python train.py --num_hidden_layers=9 --hidden_size=160 --num_attention_heads=2 --num_key_value_heads=2 --head_dim=64 --intermediate_size=576 --vocab_size=1487 --hidden_act="squared_relu" --norm="rmsnorm" --norm_place="pre" --norm_eps=1e-05 --positions="rope" --rope_theta=10000.0 --rope_fraction=1.0 --qk_norm=true --attn_scale=0.176 --bias="none" --tie_word_embeddings=false --parallel_block=false --extras=["capped logits"] --init="uniform" --init_std_qkv=0.0354 --init_std_o=0.0 --init_std_up=0.0354 --init_std_down=0.0 --init_mimetic=0.7 --optimizer="adamw" --learning_rate=0.00309 --beta1=0.9 --beta2=0.99 --weight_decay=0.085 --lr_head=0.00652 --warmup_steps=204 --schedule="wsd" --decay_fraction=0.436 --decay_shape="linear" --final_lr_fraction=0.0 --batch_tokens=32768 --max_seq_len=256 --doc_mask=false --train_tokens=155500000 --max_steps=4746 --dataset="wikipedia_en"
Each number is 128 + 24 x the weight over its row's rms, rounded and kept within 0 to 255. Layers, rows and columns count from 0. Numbers have three digits each. The size before them is the row's rms in percent of the matrix's.

# layer 5 MLP up, 576x160, rms 0.108, rows 432-452, columns 0-159
105:107138104098074134122104128135122117147154158157169123107180170105106123119160105108128146126111175130134118113067141122146086114104165095151155165154137114092126070158141141114122111122152150110147144146129157125116137161120140093132130114127136100122145092107101108155159109127165120111120126114102092119118117150145132170125113126135167098137137112128157116143140154115164100149103119168134124161116111164116139155109170142103154086073149099109113130169115172088172119112128102
109:132125145120137132113140110138127121131158161095085102117179153119114131133094145160142112102145103112149163099139135112168146137135132126106128148149101104121108144110140117122111096157146133068114108077162168163148113197120151183128139143143117104112135126099102098120129115101150143143119096121113142169151115164133096198122114145131128130115096169132094113093110132079119129135102149142091137122142151085108126124135122135121125108133149118135149135161088061090148129104151085
097:121121110125133130159143118180136127116142121133091136143127130132097118151096117116121118102144110172142121080121109152163099133116152132158135120127196089083153131095111104158096138114185113068111108113089169126123114173124139115156149156133111126131169155177102122125116111120086164130097095131169082112105102156099101132170145109109126124155128125083131121096103144102125156109105132100103107106094109105113109154107144145159148169107134087135144112124137116145139134135155104
098:119143133137154098134113098126131110117079151134163140124137131102149108126141136096147153120107144136152095103140129110103121128155186181140126126141115092093118142089164121107154158132142123086172160106096159161124111116117096135148139133100126150117121091133098103129136109110126144131137090148128129154071122124168145128119111075107152145128169145115085122076180144132111115121117117087129100186159115108142142147138159156144123123144146131112194119136132155146179120094167120
105:146133131147105143115136149132072154154133097170108108091149131125131136093191110115149112092167194149161114107124113149104134105129168151144155105147168103100110116146152177128106117090128114106141094131137097098117094177072168117108136143117143136121168086152122139123117142121128152155118090146172123126141118113122128130127156101123160130120159092173151107102124177107141149111123086150125112111120125118135131099098109109114131170091151149120133099145159158123131123114117118
042:101129123141140139113137128208117125183126132158166121135133146121150112150135098105115173128136123125140110085136130140103122108117133091095173153176138099145125110139140107089126122157120121060133122105084115136137152182136171113115092153138123157096142108100123149131126135104123174154116122121167115146090149155149115175118134142132119130121147114135099105113124153139118081127097132121080134125174102101092115101084118134129093160138134104100151106165113079157148124116118133
100:127108127113175178142128077126139142140118108167126123117128114127132129125117089145117140126121161198178137139087148174142107135140125112113156120143142136124149120128144110166160125180143141105145157128094175117146104163133149139154120139127122139074167099153123090111118121103129166129082123132138135102166095125162137139163100114111134080140112160131151109120097160118173099156129106140108079127166160170105128132116100152142143144107115074124138155110159105128146144136104155
093:121136133103108129102121145148115106111142098185124108144137159153190153149121108052142104121130157150163118099127144129108139153129153125125156088139135131120114153122119159124152126133142117084143136112106163136135123129124159093146141165152096156102117155115139137145077134106158153098117151087145152118098155109132114135138144158200092153108128107116138113134126157139137065142104168124116063178111115156112115119112132135189148142138136125114140120145159123144103116138126170
086:126123138117111131140162153118147122105084110115117152129177165158136134125096131140130128160122114148175128101131094114091122135149167086097126097162137135099111140125167111084090119159138117130116151159145165115136119181116126160112111142139082098140143149108121168141113145114147138152114129146165104128177152140157135096159121139149151153145133136111104120137124077109144083159136131072125153140159109089165177102082130167126139161123095099139128132121162069125114132119116112
103:109161118126148137132142129163121138127152119115128132147127121130174065153095160121103122151154164098132129140104113106146121153145125103125118126154125116115084106171108120149105180171145121120121114119116143149167168134112161139133116151110129138116083145108065164124116140148110167136134118078123132102153145125081158132131086120114132108153133145137150124129111147156128096086100129151117112162170109092081163157148105154160098099131139120143131098111125097145177167106183154
104:144125134130152168170156154131136120161113102144130118109155123146150117126138111099136151115137117106153114118101122155146161135141120112138123106148171109127118086100123136145103162167126088118069164135142090142109127152096189167134107112120145118129079107099158115157138102081151071125144128129118163094119127160109156194118129112188140120115141128131142111079083113108115109127124124111112122123150131101110144085132153127155159146090102110121163088106112141165117144162107141
101:137163124129123134126152136150097158094136109112103115111166129146132115170115108104138138144159138151158152099111130096168091108134101159101142155142137097150129072107123139157151146128158085108112100104116138126156127178115164157118113149102109122116119118151131159116138151138107156117123138102146097109163170165149117160126105139137126121121106136109149148138151137104153157107110158158051132160142105123102135135134170125145134118116166133084183091095133118082104155183097110
104:139163102118107112098131102135175178164134156179131130125136117077157120119120170139106153118154144136125111114150149158097144108097158122111159155147168109155136150125132139093107100166165131116136086112141088170109120146091117145099166127174123090145124098142085157124154117100131140117134139120162136133100096129121118139122127124120117158147134168099135117098161131164138169117108087104131156073129079101131118097073092121140134141121160115127149133157137145102159125113122105
089:113062113103095104123113097142105130131136125110129154094166172137082110173142125115147144097127098141158124148091129155128157133121155134113090129143152136182119143120093134175129127109171095116137158130153156110126163157066114090101136150153118147120162134109128137102145158142122129134120142132141133103130154147121131126128124145123086156176142132159144150146144111166123110142142146149127171125123113116124111083115151176166166141100087099082146115158075140159129144110146118
096:115103096114118154126133185102156149165130142134144167156173152120116102107124110127152137108134134156119139104109126120158103126126134098145121151150163126082121091166137108146118142112162142077138103147150157125145138203113173093140102116104123118128153080107137139156184147104122165171098099087144117133116113126140100133129159103099123120120147124133120109121160147119157137153074106159116121127135130111132105132079073142135136120101137148093144124103130087133167081128122148
109:146171110157119135126106162132093081141165111120110093110167113143094111141135138090118140119160134119176075087091124172166120129128098089109154116149144125115136113108123151110160151166123115118142144141091143141149124150115143160101179147101088111138115132101095159104103132150144112129104161082148115111145120138077133141151109124146123139147134111136149105123160113150127135126114108124123104140140102131122193100094139149110148122150150103121154062126104070100114164116149112
112:138163129175103108163102102146102154098121130123109115127116124105145113163140126097108132137182121137117114094126129164112117090111138112110124148146093118109136113141150135124150104120141093068136118100142147144134132185069136143123073156169086138130111086095089103104093128133116148109118116122120141155131134106113122189126136095146130136140153135128124130084122112095095132152103121131065070124128128094118147098146117126140123110123146120148186104126081142116131155116151084
105:130112119113088116108126176126122128142142119179105143099150149160104132152114102099098175128166164150175118116114118152117130169125146106115116101147160129125115064084144131130140102158117124098139141146149130121137116153137144157136172088100117136160154111129126116146112115129124161158121079117152095126140082142143143144150078111134090146135139156158124183153123122151156141131116114102124101091164092090132212173132143104114136099118113127144145127125127103107154143152128113
109:152153110166111151114139152175167114160125130120121134095114077146122113111129152124091159166085119115146125109135112115167099156133162112096113130151158102153134092148143145114122120129178106106112133126135144120116157156112104076155155147116106088166183162111152136150126126099109119108073116070153143134132142123143150110137148132152114114122137138104083125085137152145105076109107132096124104153148132119136171135129151117139127146129140136097136085153147107183167091109123142
101:131112117113107174110105088130163122121103121154159140147102108161118128082123099061111150115142148163171153097163143138127130130162126109080142113137134144152157161079127130109142101122121142081106164111076121142122158155095105149113135144114154110138095100096142125154111122150098150151135116115098077120147123137120131120120100130134169168136149162105145172099110146146151110141176156091094109119124129118116150124120103110166088143140118128158098099139113136102118159156164131
093:161150118139141134166107115143139121143066149087115095086111151120143149102152119138112145119119132116091128125112184160104147068145181121090144155139146100151097117123144126173100146112148125104075126120163112098094144155140085110142107154171114094102178082127142125109137111149142135121102124122130152130139157127162163117086098099147145134143115131107128136080128154140097129133112128158116131122116141084122120120125098126141116147127114106156112128107134113112188160150156176
# layer 5 MLP down (transposed), 576x160, rms 0.106, rows 432-451, columns 0-159
106:115127117141145124125111104130146080132137154133106101146142112070154147137078113099153117128074101127084130172133140122128124154124126141143126162132099130076124141093169116171127126172113111095122111166133148128126101136089120156132127095113069126148161117126149148137140094118107137097094149146120125080116115132131104146129117103117101071150119145088135119176136132156115126073126150146104120138117107110102087118127161171121147129119099068131105168106161148117166130139149138
109:107112135104141143118078134096104125140123090160117186163105152166153145138126128107137146126124142139111124133155127119131129154125118064133183136090167117107148103172173095141142120143110106128116136089131138076167131110115121125151137125157147108163126149145083145100153114128104119075157123147126125108175150129121130131129132097132122162148132074156073172135110151120119125103138118145134137157141150141154040129109134149137114127128164135101105158142146152125108097154119136
102:106154102089145144135118101109121123141127136062107094095114087135121140111136138105086148117138101132107113118155104150106082109088099120149105135072153115144136101142099119171129100089151128131154153141159159182149117135107127128115095159143123151153130108104143149115117155147139148162139113137171120093174103108101109089157124130088122141099151116120137149115136100141129226111108111147126171095107125119126109140141126103121120139126139089107124142171104107144113114146109138
100:136135077129119162045137134130169118153127105164140163154114112127135120140150113105160117117144121149138118112099177085101132145133176106181119106104127128118153147122154142092140110138116137115149136149155159108123108098131124086117155142177110126119114124086122148142117165095140116128119125149117149118134091125191124107150096127100079090092123147170133100123117112106132118115135118149108143133086125106139114151150157089160129090117188166126139153138143154113165135107105125
105:126155138115137098128145153117124117133086162096112134113121106133134133144137152121101129112122102160129109152125136143166110156111170098147108121109099105162120127129156125132084102129142100111096140132147083168166093122063090142138134103146124165080157165169107116126100063088111167139128136122129135073131098132162149169147124142113127130096146127119146137128150108162076129163158144115146172107108118130125134072131142122139082070126117126114119126125145139095130156161124122
046:111107129129109146137127113102135125097143134130152098160121158161170128154133097109123113135123102124143162179136101145153140126132128186172149183115100157105134096121152118161139123108135132139128110149128138136137147110114100199125095118120118123102172116157124137119172122102096133110135092127072098171123167106127110140142139126155133143157127097136140096124114057136117173097139113133111140082105132172127175132159166118128087116142147113146128120133105107135114176084113114
097:095096151180144119148125189115135141106172109111105118148121166135149115135096082160148117077103091131102098123118136134120127096165103144126151143053112101105124129162129160170121117137075098089099067136142126126101151097136101091122112118113117168131146133181138137154082113141134124119135114083117128114094111152124124104163138134174114098140144114115127133127108135162104150139127114104152142107138127152151133143131123146161154140113086123100103133146135163142150147152126128
095:158179132142165098116166109114154104137172131139115123127088135139175162153117120135127110144086136124129152144113156136148134132147106089139090152096141113140106162175134160122104150133150109144133095104148123068104119130128149103108139138113105122135177159143113141102088125135132138098116127126122128157152124132140144127148143146122098118104114159103149047158108155118149091183155117103147161111144102189154094121131120153089141093130100138116136139086162128108134127101156133
087:206099117122108163134110145157144138159143090136146145136121140125126125135129123127136147126125171127106145121131141145092137107112136148154115109093120112142110092139143179140146143146113156255140173122129082156138138134131099142117132144143146146131149120152148087127140122129118168137111142115131110141129132151120139113123087120165139144152143130164131123184153137121111136130120172162143106128151124128166131107157130149129109155133126161127143131132136139106153126136153139
097:126142150160148128148138138119093133124153134155081109119133119131172154112139122110135159143114128171151127092159150102109100147147124111149134097061090155049151139148127137128100139173139142119134148136092141109096157081169129104140130137103123137095134147110078117108106106133154113135135090119142157133128142145124126161115198132127093140149150111130106131156133124125150082128127138161158104081106086112103167119184142134132110114178139144140094140134106114131138111110102151
100:161080083117145168112108089165159139171120142145118156153149055141132129116151135156148131148142108129127075148144150180136133112133113082118126080098129157147167109096128131122137128123143094167128138132160123123130134123135160063146123095120141115141161094156104127139156113120121113116104142134093108123127110106162114149113082142132096083139140126167140139155166146073139114134117126094138127147134158126131141126126100128172105082098121123102149138114114138126092108095114161
101:117139145148119116110124140148134159169105115122176129155137111172134160139162158107098077108131110111115107147117153130097135126120162113131121164099091109140157101128174113117169124061124110142072158151110084143110095121109077085117163098135149134103117139108097106130157114122159120140146108106146135113120106155149118140124140101169115155120139137097139121127103107159117144131162138176163118129128115123174153158159138112160156106159121124170132106145096142094106118176095126
104:101147121110089095121089149102123160165140114140094076152155126112127144098149112136123101065209115151099123136147145120131148133147148130140121142108133130118161145106140131110116124146113126101118123110174101200097100123117125158076151146148126147096136153122053108118140121103135109158136161106108135134126057132131103129122128146117131158157123139128138122143104125159107196133119162101136158121101133130142137138123146154138139122128134107112105133066135114126153133142142097
088:114059084086144086112136182149133126139120143086156108127094107109151131118129136153135100154112105151134114149117140132150117091139137163100110145116152143157121162111144083114114133138097099121131118142095138086155168153099105126135125093140113115137132083130120088093150128153119123155105130135072155117144125139109155155088113116068108125157100101161117158153162136108117130131129118131162149165166161140115098122116147136173174122108114115086164141140119112107100116162118140
101:111115091145141095153134136136124135117086156116121165157199147150145109129105090150122139174126163121145156101132130104107149144125165130142104122070088183114167143107120122190117126150101153117136125149124134063120132121115096138134114154114146129102116090133174093122094163129127100116165126142110122112136119146146143138114133085135119185097115096097096137129134156152144135128143123112119131174139118122126120175143160128139107139144134117130109094152178151115172131104118091
104:116114135173162157156152076141124110136120126127138176118119143134110163108116095183125134133105171158145146147130131095108100084158133124104168132122139102122113187129108126106165128165137112134133092135152108121129148119170109120125139134117139161115130155130143137127113148133163118150106107179114089156146141135145112157158062128100178109108149096149150107130103080141146056136109119113143158120126126144100117116166113108167114129119131106118115128116158136163116126064120150
111:122103183145163112140106088120132098157120123171088146129141117165132138109146162103120153074118135157119175154112132141093133119128160083123124113158109122112090157117143136097091149124120119103134141139160132148149105120111098140120135126116122113119114137136125110092129111136089138127129122136168134137152158110141134115167156162195168115118153155060112161163118124165134116158153106131163117122146146117145154107107158074087118146155143096168142144091163104157145128116157142
104:171151145153149085153152149148159121145140070128139125089141091094116147114149107128113139164154123105168137178127140087164148137120128159156135152060092144069151140126104126158117140125136161163135167127136125109120144140133117127083132143140127105124141167142084138119154139149087117138119152124114137060115122118134202114139147103086125122100111127120090122131152081115145106130081132138179129113161128119089123156134126127110109118153119123139122133132122123134131094149104137
107:131114145111145146121100098080151094121113077123159120162127122126143130104139134148154119111101133204119123100136120093111126114140143091097147093123134113141149116149128147135149135100100153158135140126113142144128060139103114125125154170159189106143107101127129161152141146116177141111133096102115136142147118117174136129120128132088111057123097127141104074120131149135125165114126164123099105062129085134183122122157092152133140135112138135138103135132128113115097130146097153
102:122142134126150119081078141174142123136110121091144136123123109058115105142137162130116144111130089136121131128096131128108121112110101146083115120053111163136143126141119097161139157131142135080136126186128126116143132153102147155083142148131133141143122118149150141126137111166137126082111132103141117131179117137132094072116129119114111108109117110179122130112119135132152143191066129145129153082155104128140093116132144135131121151122076099136102122128122147137131124192138094